Each number is 128 + 24 x the weight over its row's rms, rounded and kept within 0 to 255. Layers, rows and columns count from 0. The size above them is the row's rms in percent of the matrix's.

# layer 5 MLP up, 576x96, rms 0.18, rows 420-557, columns 0-47
size [101 104  91  78  92 101  97  92  87 107 117  96 101  83 101  96 102  91 107  96  98 102  96 106  87 106 106 102  94  90  93  90 103 104 113  93 120 117  96 108  98  98 113  96 112 104 102 111  94 122 113 103 113  96  81  93 112 106  92 123  79 111  98 106  97  89  94 103 113  95  94 115 110  97  96  97  97  93 111  90  85 112 104  97  95 112 100  98 100  98 106 100  96 102  83  98  81 107 101  97 103 103 113  90  84  94 100 107 116 102 101  87  89 109  91  88 100 100  90  88 102  87 104  97 104 112 103  96  92  94 118 112 100 112 108 106 103  99]
[[153 124 159 134 126 124  94 203 108 150 139 140  91 121 163 162 121 153 143 110 129 140  84 148 147 179 104 114  72 151 142  82  93 152 130 129 106 129 129 153 159 129 121 161 126  98 149 125]
 [128 103 165 139 103 112 123  91 135 158 126 110 139 118 138 110 194 122 107 143 127 156 157 128 172 102 107 118 124 120  76 141 111 112 148 151 100 106 154 121  96  90 126 125  82 128 120  93]
 [107 178 166 135 124 104 146 117 128 129  89 144 138 188 116 133 141 164 160  86 149 160 148 120 127 138 125 133 153  90 121 125  79 154 159  80 117 157 141 129 152 107  78 164 140 113 116 136]
 [138 110 155 141 131 113 140 169 165 119 129 107  94 130 140 112 133 121 145 131 111 125 106 146 198 105  93 126 112  83  85  86 106  93 119 108 107 153 113 145 149 149 176 123 115 129 150  97]
 [139  95 130 151 135 109 118 110 170 133 108 105 139 147 110 113  98  94 114 101  50 122 154 122 142  91 153 149 130 136  87 145  99 138 105 121  97 162 145 105  99 135 107 143 150 125 128 158]
 [106 143 171 131 102 105 125 111 138 120 132 149  68 145 115 112 167 118  81 115 111 130 154 162 140 126 138 142 144 129 160 124 141 112 172  95 144 117 105 121 116 144 145 149 178 146 121 138]
 [114 108 137 158 129 125 112  89 102 139  87 136 112 125 120 147 135 137 139 157 143 166 134 112 135 115 148  95 112 136  93  85 180  91 118 164 187 125 128 106 109 138 113 129  89 125  89 109]
 [118 150 165 130 150 117 101 102 120 168 107  73 114 122 158 112 178 112 152 161 132  95 124 111 144 117 136 115 115 123 116 125 127 139 138 120 100 148 167 100 152 179 155  89  77 105 108 128]
 [150 144 132 113  92 134 115 122 154 149 127 147 115 128  91 138 144  95  67  85 120 132 130 127 120 104 103 138 111 135 108 154 137 131 136 104 140 100 131 129 131 156 111 147 126  86 172 139]
 [123 110 170 119 134 105 144  99 118 119 128 134  66 110 123 157 125 163 147 126 105 118 110 131  95 132 141 120 128  82 116 140 134 141 124 101 134 113 135 152 148 177 164 123 135 176 154 139]
 [158 158 143 112 144 160 109 132 130 158 106 151  77 112 167 129 105 121 122 131 117 130  96 161  94 149 162 127 134 104 121 174 117  85 160 150  88 112 142 154 125 143 132 140 129  84 147 141]
 [122 149 140 111 137 151  99 119 104  97 109 146 132 127 119 162 161 114 125 109 132 149 139 135 122 133 116 153 158 131 151 111  95 124  77 124 119 153 126 124 107 103 141 165 138  82 155 101]
 [147 165  87 104  77 130 179 116  95 149 147 132 168 139  88  68 101 142 150 117  87 143 112 143  93 127 142 124 124 135 101 147 116 132 110 126 155  88 149 155 151 130  96 106 112 120 149  82]
 [119 102  95 151 136 142  73 100 126 131 122 149  85 110 156  87  99 147 140 141 122 122 135  97 101 122 157 153 131 130 172 171 158 118 135 136 122 198  95 129 162 124  92 135  79 136 109 130]
 [110 119 143 100 119 101 108 143 107 123 163 134 104 142 141 100 141 123 154 153 124 103 161  42 133 144 143 113 180 125 121 103 131 117 129 183 173 117 121 148 139  98 101 141 135 125 152 109]
 [112 115 123 179 181 129 144  95 152 116 118 132 101 104 147 122 138 116 119 133 149  87 153 144 149 127 146 141 150 149 121 113  94 138 129 124 109  90 165 125 131  97 117 121 133 147  97 118]
 [105 121 136 131 147 131 171 121 112 145 160 128 150 146 114 101 123 146 151 140 125 151 139 143 134 152 152 107 110 183 147  84 142 101 163 133 135  44 160 113 125  82 100 101 140 148 153 164]
 [114 127 177 136 132 135  87 122 104 180  81 133 142 117 132 152 121 118 102 102 147  87  85 112 123 148 107 110 118 117 163 133 132 170 116 141  91 111 107 143 109 131 124  95 107 101 128  73]
 [134 160 119 136 138 143 145 131 120 111  95  90  62 123 120 118 127 168  97 131  75 116 152 125 116 127  81 130 117  79  91 103 145 154 154 129 134  72 102 131 137 164 114  95 146 111 156 131]
 [135 119  98 147  92 121 142 138 147  96 127 146 129 132 154 127 115 131 128 152  92 163 143 128 149 138 138 164 145 157 159 146 138 134 123 111 170 154 100  55 108 150  95 107 172 135 106 169]
 [148 169 102 101 146 163 139 121 142  79 133 108 144 168 162 111 110 129  90  84 121 136 159 132  99 128 161 122 125 141 151 119 105 137 138 113 171 165 175 105 108 153 100 118 160 112 151 123]
 [195 157 135 121 143 134 148  41  90 130 115 118 125 113 115 133 110 128 111 144 134 121 125 120 118 148 197 112  92 153 127  99 114 131  96 126  92 138 133 128 146 111 169 141 147  98 166  80]
 [154 122 150 109 160 142 180 129 126 138 112  96 103  88 140 134 126 145 135 137 107 126 117 185 130 140 134 147 157 131 129 168 144 121 104 166 113 147 130 125 129 110 133 133 130  95 137 108]
 [138 134 120 129 161 126  97 163 109 146 161 146 110 113  91 160 125  89 124 122 112 151 145 150 128 148  89 133 129 137  90  87 107 141  62 115 115 106 145 135 131 105 140 131 118 126 106 130]
 [162  79 118 113 111 147 122 143 126 121 106 157 125 105 161 153 138  98 106 138  87 132 105 130 111 124  75 131  70 149 110 113 119 127 144  89 135  71 133 101 103 160 138 165 142 120 123 111]
 [108 119 119 141 138 143 113  66 129 130 132 173  92 117 117 138  90 107 156 118 116  86 126  73 145 150 125 105 129 145  94 168 147 151 156 137 155 142  95 156 153 155 120 152 142 126 150  74]
 [135 133 120 154 158 111 131 140  88 109 143 139 129 140 171 121 114 120 114  93 112 119 146 102 147  73 115 146 148 112 152 147  80 127 152  91 109 153 155 143 140 124 162 121 130 145  79 116]
 [149 145 108 120 144  99 113 136 120 142 127 147 116  86 148 120 121 126 179 106 147 138 100 125 102 105 108 107 146 133 141 137 155 145 116 126 109 159 118 139 117 173 118 146 108 120  94 116]
 [169 144 104 111 162 121 140 114 143 112 165 151 128 149 108 119 133 140 147  88 132 110 143 134 143 152 119 144 153 115 150 122 103 165 136 139 109 148 134 130 110 118 128  80 155 143 124  99]
 [110 160 136  87 147 124 109 133 139  86 149 128  99 116 165 122  93 112 113  64 121 140 165 120  45 129 126 106 150 142 140  95 136 132 149 109  94 119 152 144 127 127  98 157 100 118 146 121]
 [141 138 124 165 108 137 151 135 113 114 144 153  95 120 160  94 179  80 149 126 140 154 148 103 124 153  93  75 127 148 131 146 172 134 141 154 106 102 167 168  98 141 146 138  96 109 106 150]
 [116 104 109 175  97  97 116 168 143 118 169 134 136  62 143 121 130 159 116 118 132 138 126 103 149 117  96 112 156 144 131 109  85 112 145 130 122 145 128 136 123 139 158 129 124 152 117 123]
 [ 90 149 143 149 151 121 161 135 134 110 142 162 108 114 162 123  86 162 137 107  98 174 153  91 128 147 146 101 125 122 137 141 103 126 105 134 135  93 102 174 108  94 163  78 103 117 142 116]
 [150 179 176  84 120 130 127 139 127 149 140 115 115 111 119 112 141 131 123 149 105 122 131 120 149  99 141 129 173 109 122 104 158 121 111 128 152 111  86 135 119 132 140 115 115 108 155  77]
 [138 150 117 132 124 129 105 165 100 182 138 162  98 101 114 150 138 126 126 110 135 169 146 104  83 118 167 107 142 123 122 117  98 127 170 115 104  74 134 144 110 136 122 120  99 139 126 124]
 [153 158 197  95 133 152 102 126  91 109 111 152 124 171 136  99 158  97 116 123 112 112 146 137 148 164 103 135 119 176 154 147  92 134 132 121 152 178 144  98 154 144 136 124 112 107 141 151]
 [174 122 128 136 138 115 102 131 115 142 118 144 132 132 101 108 107 128  98 155 117 104 128 144 132 102 167  86 186 131 148  86 127 125 105 103 141 175 165 135 149 156 132 134 103 122 148 122]
 [115 102 128 128 151 129  87 165 169 172 133 144 111 157  99 114 128 118 144 116  98 106  87 145 134 126  89 126  99 131 159 135 118 157 102 105 126 120 178 102 104 112 131 157 159 115 139 103]
 [116 130 140 149 153 128 122  92 119 175 141 150 126 117 140 160 106 142 108 118 134 157 108 153 130 141 163 148 126  82 104 103 116 155 192 140 101 168 124 133 122 149 115 155 109 117 104 102]
 [118 137 129 142 164  94 144 168 128 162 122 174 127 119 144 138 123 118 123 169 130 112 155 153 115 124 125  89 150  98 111  93 155 131 136  94 150 134 149 144 138 127 132 123 132 135  98  91]
 [127 149 140 110 124 103 103  92 144 145 155 126 124 150 120  98 108 164  67 114 132 128 101 175 177 101  94 108 146 201 122  95 150 174 156 154 151 153 103 110  95 117 118 131 132 100 162 137]
 [164 100 118 128 144 152 125 147 110 131 111  79 138 110 113 116 108  81 146 126 144 133  81 164  99  96 135  84 117 118 123 172 102  90 131 151 141 125 148 109  98 151 157 115 123 127 166 145]
 [150 122  80  92 133 117 144 145 138 104 129 163  76 147 107  82 157 121 136 139 115 173  96 148  92 162 120  66 120 106 127 161 127 116 177 147 108 133 124 129  96 129 125 134 138 157 161  86]
 [161  72 123  98 159 131 103 130 147 115  91 134 106  80 117 113 145 151 150 124 132 169 113 103 139 142 112 124 121 145  96 101 135  93 135 123 171 136 120 139 115  59 130 126 122 101 161 108]
 [146 135 154 106 108 108 140 126 153 102 157  90 144  81 109 116  81 124  45 114  89 118 131 129 133 138 161 116 149 138 127 126 155  98 168 116 140 144 124 123  82  91 156 156 155 133 116 116]
 [171 168 176 125 120 135 123 112  85 102 128 128 109 155 141 132  92  83 117 127 158 145 144 121 144 115 136 126 139 153  99 126 147 125 110  93 140  85 137 134 135 148 153 144 111 129 113 111]
 [121 148 153 118 112 135 117 129 152 175 168 126 145 156 140 109 177 145 123 124 144 134 126 102 101  80 122 136 125  99 133 114 123 121 128 140 143 102 141 163 111 122 142  93 142  93  78 127]
 [178 141 115 126 112 157 151 142 102  85  98 142 138 136 130 114 176  94 163 136 136 128 153 143  96 145  83 123 131 152  97  96 105 168  77  94 145 117 176 145 131 157 147 120 113 152 117 141]
 [110 132 154 150  95 133 120  99 113 124  97 163 144 162 163 133 121  89 141 130 135 113 107  89 157 110 137 122 114 116 110 154 133  91 150 143 108  84 173 100 141 125 139 105 128 150 125 126]
 [122 162 143  98 141 108 102 117 147 176 165 114  88  87 145 164 155 125 125 139 177 123 107 137 115 117 128  88 115 123 120  95 161 139 110 155 145 100 180 153 121 147 107 130 142 121 126  92]
 [122  99 128 137 121 127 134 116 128  90 160 148 117 108 144 101 126  86 151 150 122 129 103 166 151 138 149 168 140 154 195 127 113 152  99 129  98 117 120 124 100 116 112 128 155 143 188 132]
 [108 125 131 113 133 182 151 129 166 158 151 136 121 115 158 146 167  94 176 134 160 118 114  97  97 109 159 149 128 117 142 132 148 133 167 141  94 137 123 151 143  94 108  67 148 104 124 142]
 [143  78  88  99 135 138 123 143 110 114 189 109 134 131 130 134 134 155 158  67 131 120  92 107 133  61 120 127 123 138 121 117 124 182 151  89 154 142 132 119  98 153 146 156 152 136 120 110]
 [131 131 118 108 209 104 156 152 113 141 131 119  92 123 107 106 143 121 175 142 135 169 115 127 102 132 138 150 113 164 160 169 114 102 123 141 118 128 153 148 105 124 133 110 123 156 141 108]
 [112 124 124 139 114 120 110 122 132 159 134 126 113 127  96  98 146 153 120 127 164 110  81  97 149 150 119 131 102 108 112 159 155 103  78  89  87 161 146 163 130 164 129 128 165 138 101 136]
 [131 161 168 152 146 125 141  76 101 132 105 151 166 143 134 119 102  99 142 151 133 123 108  82 143 101 113  87 126 123 160  89  99 141 148 122 129  79 138  92 118 142 141 114 125  83 133 120]
 [105 130 142  91 126 135 122 115 129 133 102 133 121 153 109 157 132 129 110 120 102 183 126 161 107 137 199 126 116 123 157 115 135 142 109 136 111 117 141 113 140  62 120 120 120 102 146 141]
 [139 110 133 107  80 140 144 153 125 130 178 156  80  76 128  80 118 180 152 134 146 134  94 141 115 163 137 128 130 124  95 124 121 132  96 117 107 140 145  91 119 111 124 135 123 131 109 153]
 [120 168 157 135 107 153  88 137 112 135 121  74 163 116 101 163 146 109 126 133  84 112 166 171 118 169 109 121 130  70 143 133 145 152 135 103 112 173 107 158 138 117 133 137 136 104 125 134]
 [171 170 154 117 103 103 132 143 105 166 105 119 128 135 138 107 120 112 105 119 127 134 125 109 125 112 164 106 142 122 110 121 149 135 111  76  90 157 139 136 142 154 147 132 104 157 116 125]
 [104 113 124 118  91 103 111  93 114 128 123  73 128 113 164 143 119 121 133  95 108 156 124 144 181 167 105 153 165  90  76 104 122  98 103 112 129 116 110 126 143 145 135 115 104 105 124  97]
 [174 118 146 160 106 116 123 140  96 139 137 115 125 147 100 138 152 134  83 177 143 156 117 136 117  92 120 147 154 116 131 125 206 134 117 138 110 129 134  84 119 161 161 126 127 128 135 175]
 [168 151 156 148 202 153 152 140 120 132 126 129  76 139  87 126 111 126 137 122 167 186 131 173 115 141 118 128 145 110 140 104  92 129 121 140 123 123 169 112 130 133 156  95 115 112 110 145]
 [129 132 172 101 132 138 112 131 140  73 206 161 163 117 129 140 105  85 149 114 132 138 144 146 112  88 157 118 152 131 127 118 116 149 130 141 130 124 147 146 151 128 109 160 114 131 107 113]
 [120  90  93 163 120 114 136 135 150 101 173 120 144  68 159 129 113 137 114 114 190 105 126 129 124 161 136 127 173 128 143 116 123 120 119 154 146 138 133 158 113 101 114 145 172 138 121 113]
 [112 123 170 124 121 122 141 114 123 113 146 146  84 147 161  93  94 145  90 113 102 106 127 121 181 121 156 135 137 132 124  89 147 108 132 111 121 114 125 154 155 137 136 137 144 146 129 153]
 [131 128 152 122 121 129  95 105 100 128 120  96 136 113 100  99 158 132 131 147  99 108 116  92 127 135 160 110 144 102 145 123 109 100 142 153 138 142 116 112 146  84 117 153  87  83 144 152]
 [110 176 126 112 142 113 133 152 136 166 142 131 113 162 169 146 167 118 153 151 161 111 118 129 135 198 126 131 146 146 132 139 141 132 121 142 124  86 133 117 140 139 163 135  80 128 119 120]
 [ 96 111  82 137 127  80 158 152 113 116 127 167 125 123 119 109 145 133 130 127 120 118 139  98 134 160 103  93 148 126  80 119 107  89 161 137 118 166 161 106 113 196 142 136 131 165 147 123]
 [129 137 138 109 105 130 120 118 109 126 139 119 152  89 115  81 126 172  80 114 131 121 157 127 149  86  97 119 139 119  92 123  83 138 150 114 118 141 138  74 103 153 125 134 108 135 157 163]
 [151 116 124 128 144 125 157 131 108 130 124 125 135  91 145  78 126 119 115 106 118 134 152 140 177  94 161 124 128 125 114 128 111 142 161 107 106  85 119 167 147 135 116 134 158 118  93 109]
 [152 138 114 105  92 116  85 118 108 148 129 144 103 121 125 142 153 138  70 113 132 162 107 145 163 130 133 168 104 125 123  95 151 153 125 143 167 167 117 111 103 149 100 137 152 121  93 144]
 [130 155 133 163 137 129 136 114 122 137 106 138 125 137 122  95 159 123 151 101 150 120 123 166 131 172 101 129 118 110 113 130 164 137  80  95 130 137 101 150 124 147 167 113 115 109 149  58]
 [121 117 111 122 105 115 150 141 148 163 127 138 129 106 129 125 122 111 169  96 155 133 164  84 170 122  95  72 147  95 116 123 154 106 131 133 153 121  90  91 122 155 158 140 151 172 132 103]
 [127 113 121 116 112 108  87 113 120 191 148  78 124  92 132 123 144  82 130 136 109 117 141 139 136  92 117 131 114 127 142 110 146 132  91 108 128 116 115 115 152 203 128 113 145 109 165 116]
 [163 144 154 161 117 115 153 138 123 119 118 136 136  97 138 125 153 153 142 126  69 164 134  64 126 105 172 102 121 146 115 100  83 127 155 134 132  97 113  68 135  84 130 129 122 121 116 170]
 [123 138 104 120 165 102 121 100 118 126 108 118 124  85 101 169 131 115 131 130 110 140 130  50 153 166 109 119 144 138 180 147 152  85 115 153  99 149 128 135 114 113 125 137 152 107 131 116]
 [113 142 141 117 145  98 129 105 103 146 140 145 116 120 139 108 163 144 127 154  89 147 150 173 120 114  75 120 115 149 149 130 164 133 133 118 164 122  83 119 108 155 112 105 106 146 139  92]
 [131 163 107 142 170 121  93 123 143 124 162 148 130 124 125 125 123 106 151 118 130 125 146 107  92  96 127 108 141 115 109 141 107 145 121 116 129  91 181  87 120 125 150 167 160 123 145  88]
 [163 137 138 131 148 168 120 107 105 146 142 113 124 127  89 135 137 141 145 139 102 127 102 147  96 104 159 166 149 120 147 117 167 162 149 126  91 122 109 127 138 126  84 116 117 136 124 125]
 [149 111 164 181 127 153 132 110 121 131 135 125 121 109 146 125 172 136 140 162 125  78 150 139 103 110 186  82 136 141 147 145 120 177 148 101 139  92 102 124 122  88 125 130  96 151 144 127]
 [142  85 124 122 113 136 106 147 103 116 135 130 107 101 122 126 177 124 179  98 134 154 181 141 105  97 147 130 163 142 161 131 131 123 116  81 105 139 125 183 141 104 141  89 113 116 124 131]
 [ 95 141 178 169 130  95 119  97 137 126 127 132 136 102 112 144  70  89 111 148 145 134 130 141 113 131 117  55  91 130 121 140 151 111 119 144 111 102 116 127  68 121 147 142 137 105  79 151]
 [ 80 105 115 145 125 108 148 130 116 122 132 108  97 136 106 130 128 118 147  96 167 148 115 116 105 137 157 142 153 170 143  74 140 104  89 151  97 146 156 125 131 120 103  80 104 130 154 146]
 [142  89 108 146 170 111  93  65 136 140 168 117  98  99 105  96 116 140 116 152 122 155  88 149 116 119 167 150  87 136  74 117 179 126 136 140 113 137 102 118  99 117 134 137 129 106 134 146]
 [ 94 138 157 116 136 173 149 101 164 105 111  93 107 111 173  90 113 118 149  89  87 124 161 133 146 118 154 136 122 100 144 147 144 149 104 121 142 171  97 184 129  77 130 129  93 143 125 128]
 [153  96 150 125 155 150 116 132  97 134  97 165 134 141 141 128 158 115 115 140 110 112  81 144 127 150 111 150 113 129 152 147 150 134 128 146 102 163 124  98 133 147 109 102 137  95 151 156]
 [171 135 152 120 168 133 110 152 135 117 161 149 163 116 130 100 121 142 143 143 133  82 135 107  82 107 151 137 163 125 107 117 118 158 124  94 123 127 139 123 106 103 142  86 133 119 120 144]
 [112 131 141 121 143  89 123 117 164 124 142 102 119 146 109 143 141 104 120 103  97 151 143 109 116 127 129 115 166 106 125  94 129  75 143 125 139 122  95 121 116 120 170 165  98 140 173 157]
 [179 153 150 150  97 144  92 156 155 114 145 127 121 133 160 124 137 142 147  85 107 148  88 117 132 145 145  92 123 155 100 120 137 177 129  77 159 107 116 111 152 150 132 134 129 112 124 145]
 [134 148 162 165  70 126 129 158 161 130  96 140 131 115 119 149 139 118 122 135 162 105  91 132 121 148 187 142 120 128 177 111 121 101 122 115 149 136 130  74 101  81 163 129 130 117 121 107]
 [127 146 163 131 163 145 153 177 120 119 113 157 122 116 162  89  91  64 143 157 139 138 155 154 120 132 133 143  93 154 125 134  95 141 139 104  85 127 157 130 113 129 148 140 147 148 108 179]
 [110 127 141 133 181  65 163 148  90 154 139 112 175 103 127 118 149  92 150 138 171 140 131 110 118 119 137 148 138  85 147 136  96 103 119  71 133 143 139 122 105 129 144 145 132 144 128 125]
 [139 126 112 117 112 112 133 150 107 114 132 152 112 134 139 127 146 101  92 118 103 160 164 168  99 107 142 138 125  97 123 110 166  99 138 151 151 141 102 134  94 178 135  98 140 186 142  95]
 [115 147 155 158 133 144 127 138 170 139 170 157 113 171 159 130 176 123 133 103 107 154 129 123  83 134 139 144  50 105 156 122 103 117 137 128 117  91 100 158 119 159 128 133 110 103 115 144]
 [128 151 122 115 113  93 123 100 119 129 115 111 111 105 185 158 115 101 189 121 132 144 121 147 125 156 168 133  98 105 138 120 145 135 175 116 153 118 141 124 149 180 115 137 128 135 154  93]
 [129 138 155 143 164 142 115 124 102 106 122 124 178 120 101 123 105  83 128 113 132 124 139 142 102 109 139 125 147 116 130 140 169 133 113 158  71 121 155 120 153 136 101 134 151 114 117  95]
 [115 124 169 161 113 108 179 139 151 103 122 166 120 141 126 104 116 141  96 109  90 153 145 158 152 136 139 153 156 121  73 117  55 118  97 100 126 127 136 130  64 116 163  94 106 118  92 148]
 [117 133 129 135 166 118 164 106 131 125 121 134 167 156 159  91 126 169  99 105 127  75 151 146 115 121 112 132 122 151 114 114 130 133 138 138  98 151 106  70 113 115 154  72 149 142 113 135]
 [135 105 108 104 120 159  92 125 143  82 113 131 103 115 146  90 147 157 131 140  75 142 166 135 113 126 109 139 100 148 127 137 151 126 133 116 117  97 122  99  88 158 108 172 136 129 147 149]
 [159 136 141 130 103 103 130 126 130 114 140 142 144 147  96 152  90 169 134  68 148 118 100  40 150 172 175 119 129 139 146 107 140  91 139  96 112 116 149 140 156 110 133 119 122  99 152 145]
 [131 114 122 165 153 149 155 162 105 131 123 140 155 122 164 133  76  97 142 110 134 133 106  75 104 137 135 108  85 140 137 134 187 130 105 130 115 135 205 133 113 162 128 124 136 127 152  97]
 [107 152 112 123 113 133 106  91 139 108 143  96 116 102 101 125 116 102 127 141 178 111 130 123 124 141 162 130 176 133 140  97 146 144 162 127 154 126 122 121 117 116  81 142 102  74 110 110]
 [109 120 166 109 126 149  98 111 102 130 163 106 134 130 108 150  89  88 136 116 148 122 102 141 159 156 132  91 114 104 146 121 135  89 107 134  93  88 129  83 156  74 122 137 108 112 179 115]
 [108 144 114 106 181 105  79 142 132  66 157 163 162 122 174 126  96  81 147 162 152 125 148 140 143 106  90 141 119 150 134 160 141 111 102 115 124 133 152 154 149 118  99 145 139 119  99 116]
 [155 104 111 144  94 103 144 133 144 120  84 126 108 154 123 140 182 122 107 107 121 135 131 126 139 114 140 101  89 126 112 117 116 107 116  85 143 131 146 184 166 173  93 157 153 120 121 122]
 [123  98 152 116 113 146 129 137 160  76  92 103 127 118 149 129 112 147 119 133  93  98 114 135  87 116 157  90 107 161 113 108 149 136 172 131 146 141 107 109 139 127 156 111 102 158 179 110]
 [121  91 121 153 138 116  94 131 126 138 104 124  89 101 149  62 169 148 122 117 135 102 121 101 171 115  93 168 117 128 147 131 150 117 119 155  80 112 176 141 115 156 130  93 130 114 131 178]
 [103 105 117 151 110 149 121 187 185 140 110  89 100 145  80 157 146 132 176  99 108 130 150 103 155 137 170 113 118 118 129 117 158 130 170 164 143 149  84 133 127 128 146 108 129 148 124 107]
 [130  71 127 137 148 112 143 120 145 159 106 120 120 147 132  99 110 110 111 135 136 131 138 148 196 113 162 113 131 117 141 109 149 158 107 151 101 116 103 128 129 102 107 128 106 162 119  86]
 [116  71 135 144  82 114 137 119 130 131 144 127 127 117 177  97 133 106 128 122  84 134 158 106 122 147 150  91 117 114 121 145 137 131 155 126 140 160 125 149 117 159 140 124 118 139 131  99]
 [116 166 137 136  88 123 114 143 157 126 180 158  98 108 158  76 126  98 114 136 160 137 148  94 124 152 139 123 154 174 139 116 110 145  71 138 115 140 115 170  90 114  90 131 110 104 128 120]
 [102 124 113 128 126  99 107 116 123 119 138 130  98 122  99 147 130 118 178 137  96 113 151 141  99 151 126 158 178 127 117 132 167 143 129 144 140 125 154 120 112 130 158 152 155 140  57 161]
 [181 151 141 120 130 157  90 148 127 166 115 138  87 114 125 126 173 143 107 152 155 111 113 114 162 142 144 111 129  67 141 132 137 137 148 158 126 135 124  88 114 134 174 108 100  77 137 117]
 [142 157 134 131 101 161 136 140 123 120 145 100 137 148 119 126 121 160 154  98 131 110 148 135  96 150  84 110 118 138 148 119 130 139 155 121 125 131 125 112 124 116 157 110 147  77  87 101]
 [ 96 124 159 152 133 123 184 177 141 150 164 121 129 115 127 121 131 118 131 131 146 150 136 132 151 125 122  99 116 116 144 187  95 165 166 122 130 145  90 150 110  90 134  66 110  78 128 146]
 [130 127 133 137 125 125 133 137 130 138  92 143 103 133 150 134 131  75 168 125  94 130 102 158 166 151 117 130 109 130 128 129 142  95 102 133 138 107 130 127 166 149 174  99 133 130 149 152]
 [169 135 155 131 127 111  99 110 100 139 116 128 131 137 113 124 139 129 121 103 143 182 178 152 130 109  87 153 118 122 122 124  75 139  86 127 143 129 146 124 149 103 142 133 145  93 133  79]
 [131 100 146 144 165 139 158 113 158 102 145 123 136 151 108 157 106  95 160 169 117 146 122 125 137  89 103  97 123 155  98  92 144 160 135 115 131 172 117 154 133 143 177 111 112 136 125 139]
 [105 124 126 126 160 143 184 139 151 110  87 169 125 130  84 126 106 128 120 108 126 159 115 166  93 120 121 119 112 135 144 144 123 151 142  55 151 133 125 136  96 118 124 173 110 139 145 138]
 [ 91 154 145 142 175  74 178 133 126 101 137 123 162 132 138 161 152 133 115 103  96 159 146 130 104  81 179 113 162 120 136 120 115 166 133 136 143 100 158 141 134 125 174 147 155 127 104 129]
 [169 139 120  77 118 118 135 119 113 117 145 101 119 107 145 128 145 159 171 137 137 126 133 114 112 125 148 134  90 102 131 141 135 156 132 149  98 130 140 152 115 161 104  88 100 145 130 187]
 [119 137 149 147 144 119 169 148 138 112 143 138 114 185 131 124 165 130 124 195 135 138 131 119  84  67 168 170 138 137  90 124 128 120 106 119 153 164 131 127 126 139 100 148 108 124 130 141]
 [143 140 134 156 113 166 100 149 106 134 153 111 117 127 152 124  88  92  87 134  94 156 112 106 142 100  95 142 117 110 132 126 131 171 106 111 136 130 112 116 133 145 136 148 105  87 143 129]
 [ 96 170 109 101 133 119 160  59 126 111 151 100  98 105 140  90 102 138 151 112 130 130 104 117 118 112 157 153 148 112 162 122 143 130 108 121 133  56 168  97 127 110 106 124 102 162 128 120]
 [119  90  97 129 140  84 121 157 111 134 167 137 125 110 120 132 125 131 139  97 148 117 153 120 138 117 112 106 143 122 148 165 157 124 168 123 121 123 146  76 143 115 130 159  95 115  98 121]
 [137 131 142 162 117 164 128 156  81 173 105 159 111  90 126 118 120 142 111 136 146 102 148 106 126 135 140  80 134 152  86 114 155 144 148 131 118 112 153 113 135 148  99  89 112 104 139 135]
 [129 129 120 184 108 154 116 134 117 118 121 131  81 121 124  97 154 189 139 134 159  79 114 143 144 133 146 132 111 136 130 156 134 122 138 118 131 147 160 137 116 130 100 103 143 104 146 125]
 [132 125 177 115 136 178 125 138 168  93 136 160 153 148 142 118 175 114 142  97 136 137 119 153 136 127 132  82 108 126 138  98  80 178 114 136 130 126 133 126 135 102 133 165 146 132 102 109]
 [146 152 156 104 152 139 101 107 128 168  93 145 127 126 116  87 143 136 120 122 159 176 130 168 133 139 191 123 157 136 108 118 146 153 106  99  90 149 113 128 135 153 122 145 162 123 165 133]
 [148 136 143 117  78 135 125 131 153  97 134 171 127 152 172 133 125 113 137 134 116 189 122 149  80 124  90 122 158 113 159 141 130 151 144 112 149 122 186 165 110 134 134 145  67 137 110 174]
 [135 180 146 123 121 111  99 106 151 113 134 132 133 114 122 132 151 112 160 163  98 128 129  97 129 108 126 108 114 127 106  68 134 159  80 130 172 162 127 110 153 118 125 132  95 130 148 103]
 [142 112 115 132 110 180 128 149 121 118 140 100 114 149 142 116 107 113 189 156 135 129 123 131  99  92  55 113 128 133 155 116 141 175 112 151 103  87 131  86 127 126 120 120 139  95 120 112]
 [116 136 191  99  90 138 154 102 140 117 135  85 135 113 123 139 110  71 173 123 110  92 155 119  81 150 118 115 133 130 119  90 121 125 107 153 132 105  96 157 153 134 114 147 105 128 134 150]
 [161 149 109 105 138 103  81 161 135 130 101 165  97 143 144 147 119 154 147 123 134 134 121 134  97  93 131 168 159  91 124 113  98 120 141  77 140 122 184  92 133 188 145 117 116  77 154 124]
 [107 108  83 109 147  73 109 148 146 146 107 141  59 151 123 121 137 163 103 105 135 125 104 107 137 154 113 133 151  94  99 111 156 155 140 138 132 132 139 106 110 135 126 137 156 111 142  98]
 [144 133 142 115  80  99  96 127 122 107 117 137 151 109 110 132 144 109 143 136 110 135 127 125 134 118 150  84 127 137 145 110 125 137 151 126 121 189 164 119 175 111 153 135  70  95 132  87]
 [128  98 157 127 136  92 156 114 143 135 133 124 126 128 143 110 125 102 114 160 158 131 122 146 118 161 115 168  82 132 125 106 135 139  97 139  98 149 122 136 116 125 137 127 120 132 125  99]]